config.toml
num_hidden_layers = 9
vocab_size = 3618
rope_fraction = 1.0
tie_word_embeddings = false
parallel_block = false
init = "normal"
init_std_qkv = 0.051
weight_decay = 0.0
Each number is 200 + 30 x the weight over the matrix's rms, rounded and kept within 0 to 999. Layers, rows and columns count from 0.

# up: layer 5 MLP up, 256x96, rms 0.132, rows 5-15, columns 0-95
# down: layer 5 MLP down (transposed), 256x96, rms 0.131, rows 5-15, columns 0-95
# gate: layer 5 MLP gate, 256x96, rms 0.139, rows 6-16, columns 0-95
up5,139,178,175,166,234,233,247,224,193,169,174,233,193,230,174,275,183,145,158,156,226,196,182,226,223,193,194,214,188,167,221,258,228,181,175,204,165,188,196,212,182,177,212,254,179,225,210,180,178,281,189,245,175,174,231,194,186,202,215,265,223,209,182,211,172,180,156,240,170,215,183,246,223,202,208,192,241,140,187,200,212,177,144,185,128,232,204,223,200,197,206,230,193,233,179,194
down5,169,205,172,169,159,189,181,202,137,260,152,174,211,206,189,180,190,208,200,222,245,230,201,194,253,172,211,185,201,176,188,254,235,135,149,207,195,157,230,236,232,261,237,220,210,183,244,150,221,190,118,250,191,196,165,186,191,178,229,181,175,158,216,227,206,207,159,178,150,214,185,195,216,190,147,176,206,182,209,161,200,210,197,243,179,189,257,176,179,244,212,179,197,229,214,170
gate6,162,173,216,175,158,195,215,194,153,238,194,166,175,233,235,165,220,226,220,230,248,267,213,201,242,199,182,191,202,196,235,204,203,245,152,232,191,140,198,195,187,189,182,216,191,196,201,263,221,180,177,247,225,217,169,148,233,167,228,176,199,225,178,204,171,226,202,187,207,132,164,184,194,209,216,187,180,178,150,203,192,202,213,170,209,224,185,144,171,222,207,190,256,192,209,187
up6,209,192,187,229,174,223,175,227,183,186,186,217,228,213,196,160,208,133,184,150,187,232,207,250,219,197,222,212,270,198,193,220,229,155,194,188,202,143,180,179,270,210,243,248,189,184,223,192,167,211,175,227,196,201,185,174,206,216,212,201,202,167,231,202,246,187,261,191,231,174,186,129,209,178,204,188,153,143,221,177,132,234,226,203,190,178,154,163,254,186,182,212,267,213,212,167
down6,173,167,177,215,209,163,241,229,205,255,223,223,144,189,235,229,157,181,202,194,211,181,235,203,224,244,181,235,173,220,184,167,176,220,149,251,246,133,156,220,174,248,224,251,247,211,194,224,170,192,177,178,180,209,198,134,214,142,198,201,194,212,170,225,183,217,210,194,184,200,183,202,102,211,229,212,203,208,205,161,200,219,189,202,201,217,138,139,242,192,185,196,174,202,221,196
gate7,203,215,179,144,166,184,203,185,193,205,198,170,180,212,185,165,205,187,213,172,285,161,156,225,199,156,218,200,238,203,223,198,133,177,217,262,149,223,185,190,225,238,232,204,204,204,140,110,206,201,123,212,173,202,185,263,211,170,222,208,239,191,204,200,160,164,138,177,134,139,247,201,208,193,170,161,205,170,135,140,183,235,184,226,192,193,183,156,163,203,189,187,225,208,192,157
up7,208,192,213,195,201,184,206,178,158,195,240,145,160,179,142,195,234,237,250,145,187,255,236,203,221,234,240,174,148,186,164,243,177,150,202,167,193,194,213,220,188,248,170,204,207,200,180,301,170,170,169,212,197,168,225,242,173,215,193,134,215,205,191,188,178,157,198,185,179,211,194,247,240,199,167,194,291,171,225,195,208,194,215,206,168,257,220,238,227,163,267,207,210,188,206,247
down7,221,174,224,200,259,239,154,198,162,181,219,228,164,248,147,248,184,245,171,152,173,225,206,211,201,217,189,188,238,221,196,196,195,197,211,195,182,168,199,203,212,235,207,202,187,231,221,276,227,211,207,187,192,232,198,184,262,196,193,162,257,196,189,232,193,224,193,134,174,216,209,251,194,179,216,218,270,152,182,176,164,262,167,191,271,203,200,200,148,176,215,186,163,178,139,203
gate8,188,236,175,226,209,160,266,177,195,233,261,191,192,222,190,209,215,231,224,181,191,236,244,159,169,186,226,219,203,230,174,247,168,191,194,178,184,145,174,192,180,212,223,190,167,273,194,204,225,224,200,187,211,145,201,189,165,291,224,265,212,260,194,181,243,176,175,180,226,197,220,172,207,260,165,185,170,170,193,135,229,188,178,193,238,208,159,160,198,205,179,205,211,210,164,198
up8,194,157,198,231,163,220,172,195,217,221,199,195,216,207,158,232,207,190,225,177,169,204,270,195,172,230,193,209,199,176,212,189,224,182,220,200,229,243,195,185,205,193,196,222,283,254,277,294,136,212,218,185,203,211,182,149,234,208,132,154,242,206,200,227,177,212,190,228,178,214,172,197,221,194,170,198,195,257,135,193,201,193,144,175,215,233,192,228,278,205,155,216,238,187,187,179
down8,212,155,165,212,183,259,197,157,180,209,179,130,174,194,207,196,235,200,202,168,237,267,158,189,229,247,249,172,204,261,258,161,192,188,219,202,196,212,212,262,190,197,246,244,234,219,215,213,186,164,211,169,221,193,176,183,235,189,161,141,193,190,170,223,238,166,227,160,178,255,170,233,293,264,181,198,223,206,209,217,219,181,195,187,213,251,200,191,188,201,187,215,169,272,208,210
gate9,192,239,140,191,233,209,168,190,217,247,217,158,197,243,228,186,197,176,163,236,189,185,237,210,206,158,232,206,160,201,213,224,191,163,212,178,212,178,195,230,207,175,191,225,208,198,199,180,223,214,181,201,245,252,181,246,226,168,198,175,207,193,193,227,165,211,217,247,203,184,223,224,176,217,198,219,222,127,232,187,188,201,226,200,187,238,145,202,206,201,220,195,161,193,252,187
up9,162,185,170,215,175,247,252,211,144,209,175,227,196,197,195,197,240,219,195,163,212,207,207,249,245,214,145,244,152,163,202,230,194,246,193,199,182,176,207,236,197,234,194,187,225,172,215,223,220,206,155,183,193,185,249,194,210,205,220,253,186,227,231,133,215,197,222,192,209,229,230,204,184,171,215,151,230,181,211,222,205,209,188,192,261,151,216,179,136,193,198,155,200,217,162,199
down9,219,225,216,158,176,258,204,202,194,169,170,153,216,189,156,174,215,202,171,199,181,221,167,215,172,176,183,217,172,194,209,211,206,215,229,184,236,221,170,241,184,150,221,206,213,193,163,190,244,195,182,185,261,224,180,201,182,201,202,210,335,214,191,183,156,174,179,202,190,180,221,185,171,194,220,226,188,188,222,217,192,191,185,193,196,265,145,169,179,211,163,174,191,231,201,204
gate10,180,242,204,194,154,244,185,205,182,242,250,215,186,242,210,214,213,208,230,191,239,142,192,188,196,222,160,150,196,240,229,233,138,205,184,259,171,165,198,223,199,171,193,161,234,234,184,190,244,174,208,216,176,226,191,210,240,228,233,219,213,195,197,231,157,225,250,179,167,211,247,207,217,265,258,239,202,163,208,195,239,179,246,159,182,196,192,157,212,222,222,229,158,168,188,201
up10,185,140,213,159,222,236,217,240,205,163,228,182,164,231,187,281,242,151,177,229,203,215,234,198,211,189,194,217,202,212,264,198,241,236,145,214,198,212,230,172,179,202,215,172,227,173,228,178,186,212,249,222,194,203,177,251,151,232,180,254,203,237,185,203,220,197,253,213,189,161,200,241,172,180,217,213,181,274,171,152,159,204,265,203,260,182,241,182,184,221,218,176,198,236,182,231
down10,196,286,223,169,161,209,181,209,226,214,174,166,163,210,249,185,165,177,196,203,234,187,231,239,183,192,158,200,202,217,135,168,216,203,187,201,187,275,208,191,180,242,217,216,251,189,210,231,176,178,207,218,252,244,213,240,186,218,207,254,204,225,216,242,249,246,193,206,236,214,179,163,269,167,241,177,178,203,198,199,265,244,204,229,214,249,198,229,193,209,194,218,169,173,207,193
gate11,252,186,168,189,128,157,220,172,257,212,218,242,159,204,199,178,243,175,211,242,184,185,233,187,226,209,235,188,222,207,166,173,172,187,215,200,215,166,179,207,211,211,220,227,206,206,243,195,232,200,190,210,185,187,174,253,256,206,197,182,177,240,196,185,215,192,218,161,185,166,223,185,220,145,182,181,219,273,177,209,162,181,204,184,171,189,184,264,197,212,164,248,252,251,223,165
up11,180,185,171,191,169,215,198,169,214,164,221,174,210,181,188,179,188,205,173,184,211,227,198,229,223,140,203,239,227,176,208,181,265,147,261,141,200,183,167,178,236,171,245,205,196,190,167,225,168,219,174,245,174,233,157,224,254,200,184,217,159,202,199,162,160,208,197,228,214,210,237,175,228,231,184,239,169,230,180,191,197,237,182,160,170,214,217,184,188,275,217,186,221,262,203,226
down11,146,209,169,265,236,211,239,181,178,246,202,153,242,197,273,247,174,212,159,198,200,183,190,201,194,166,174,96,203,221,207,230,204,219,181,220,248,140,162,207,191,181,202,217,159,230,191,227,167,178,178,228,201,248,185,178,237,209,206,212,233,200,220,214,175,204,182,217,218,213,221,203,219,230,240,192,186,218,200,188,198,212,186,200,219,194,249,249,218,213,250,202,251,221,179,165
gate12,160,206,199,207,133,202,144,248,215,200,195,180,180,235,177,163,236,192,193,156,185,171,228,247,217,192,203,185,177,176,176,196,216,198,185,138,197,180,160,203,211,225,218,189,198,226,166,212,203,167,223,243,197,210,206,205,167,209,195,174,204,243,202,195,239,135,170,247,216,142,184,166,189,210,249,139,172,155,223,219,210,213,235,120,157,251,182,187,198,152,202,212,223,196,197,243
up12,218,187,186,201,259,198,202,230,246,188,216,213,253,171,224,265,134,165,203,216,216,221,234,209,153,209,181,142,153,190,221,258,243,236,184,197,177,188,230,128,178,253,190,241,220,209,224,251,238,162,209,189,169,144,213,190,196,254,200,177,183,184,275,192,177,216,231,176,218,185,177,209,221,218,201,206,210,242,235,158,225,133,155,244,194,208,164,161,159,198,174,195,207,202,225,206
down12,192,191,191,209,179,211,150,283,227,183,227,201,214,193,219,230,220,188,211,172,133,212,223,182,193,195,234,255,207,150,179,193,212,199,217,221,179,151,154,148,194,158,170,184,188,211,161,274,179,185,211,191,197,192,179,174,191,199,217,179,260,283,198,205,270,149,256,243,172,182,188,168,267,197,220,215,181,180,211,190,156,198,178,218,244,203,161,172,240,183,210,196,192,233,243,235
gate13,202,177,191,147,137,194,164,217,168,200,209,203,226,175,205,172,176,182,196,221,233,221,174,220,169,198,202,140,240,195,221,173,236,215,223,176,186,239,181,230,156,247,161,178,176,154,174,198,221,246,235,196,231,203,216,148,182,191,236,213,191,193,187,204,191,196,242,178,156,216,179,163,198,204,247,208,174,230,181,175,194,177,216,237,216,206,236,175,171,218,191,215,274,161,238,241
up13,201,268,158,190,151,201,152,214,248,191,211,180,198,242,216,166,161,192,213,238,209,222,218,190,194,269,174,203,195,220,254,207,199,205,219,192,170,176,223,222,181,230,293,197,190,198,211,211,204,220,203,238,163,172,187,168,212,164,236,203,222,211,203,204,187,212,248,214,188,162,216,201,200,232,151,261,190,194,235,192,140,214,185,203,210,124,263,156,200,164,194,182,158,200,215,237
down13,247,193,197,191,202,225,203,221,174,188,216,191,190,146,150,170,175,193,211,219,235,248,182,185,200,183,206,202,192,185,258,225,200,242,194,188,208,261,229,169,184,210,156,216,140,208,195,232,213,242,196,198,189,204,233,223,258,222,174,185,113,188,226,193,232,204,219,234,197,214,214,161,230,151,222,188,153,258,213,206,223,231,196,179,235,151,223,181,159,159,147,181,220,177,207,188
gate14,190,218,162,180,194,184,244,242,161,183,145,230,250,197,187,234,171,219,170,203,166,204,255,190,161,172,140,106,212,142,189,215,177,213,232,191,191,235,224,189,219,244,172,190,209,262,268,243,257,194,178,207,166,233,186,220,215,182,120,153,220,165,196,197,164,186,233,217,162,189,233,198,211,203,194,218,252,185,189,251,167,204,213,107,190,180,157,182,201,193,153,187,210,208,242,235
up14,197,187,174,189,162,244,229,259,182,209,203,245,166,224,181,201,191,158,197,214,140,259,232,231,193,187,202,202,201,212,215,179,192,221,254,198,233,196,225,202,194,227,281,178,170,191,184,207,222,192,225,169,219,158,221,174,216,233,170,182,203,219,188,206,223,205,233,200,264,196,207,135,191,183,126,231,179,262,213,223,136,159,241,180,210,201,136,149,190,196,241,159,234,254,151,243
down14,218,211,180,246,207,184,227,234,184,221,196,166,219,231,186,203,173,235,167,199,192,149,223,202,221,181,154,174,193,201,122,209,162,252,247,194,168,216,209,240,251,199,200,179,183,199,186,218,226,240,250,261,227,188,209,157,203,221,165,222,267,189,250,231,139,178,193,242,189,175,131,176,146,218,184,210,236,215,163,217,159,130,208,121,213,223,189,167,200,222,188,202,231,188,160,220
gate15,164,262,127,192,231,174,197,215,208,212,187,232,264,197,175,201,215,198,191,194,189,228,132,179,128,183,159,197,217,155,174,269,207,206,156,175,235,248,192,213,188,203,173,242,190,247,207,181,183,172,163,126,174,213,238,203,140,194,158,243,202,209,235,176,183,181,191,194,230,173,222,167,150,216,233,239,145,211,202,191,250,241,185,179,251,139,244,193,163,184,215,180,243,248,196,199
up15,206,163,185,270,238,239,255,182,242,213,166,251,186,248,206,170,212,218,252,196,150,243,192,215,228,215,179,192,170,222,251,245,170,218,196,288,197,215,213,221,166,202,219,188,181,229,200,268,153,183,176,209,178,220,241,216,207,226,174,155,207,179,188,254,200,203,237,218,196,167,196,158,209,181,212,135,144,188,258,251,253,229,222,241,159,184,231,210,205,197,187,194,192,206,253,219
down15,191,217,201,178,197,179,203,172,165,252,192,217,218,251,161,152,211,215,234,245,246,155,166,192,208,201,135,129,236,245,217,257,155,186,229,192,173,211,225,180,247,160,245,179,251,222,176,175,173,224,207,253,213,162,191,232,194,187,185,216,175,179,182,189,172,183,288,174,253,172,185,231,214,238,193,148,159,210,186,220,215,155,157,239,201,207,224,269,220,206,206,238,215,236,175,188
gate16,169,235,268,165,183,215,129,193,217,194,234,208,193,177,189,167,144,175,184,165,278,196,225,182,208,238,176,218,191,201,227,214,245,239,183,195,225,203,196,134,223,180,169,171,221,198,193,172,201,238,214,209,175,175,164,189,240,225,147,197,211,195,201,196,166,230,231,196,211,223,246,187,203,197,186,203,238,151,166,159,156,217,158,173,181,188,187,188,207,211,238,205,184,253,189,162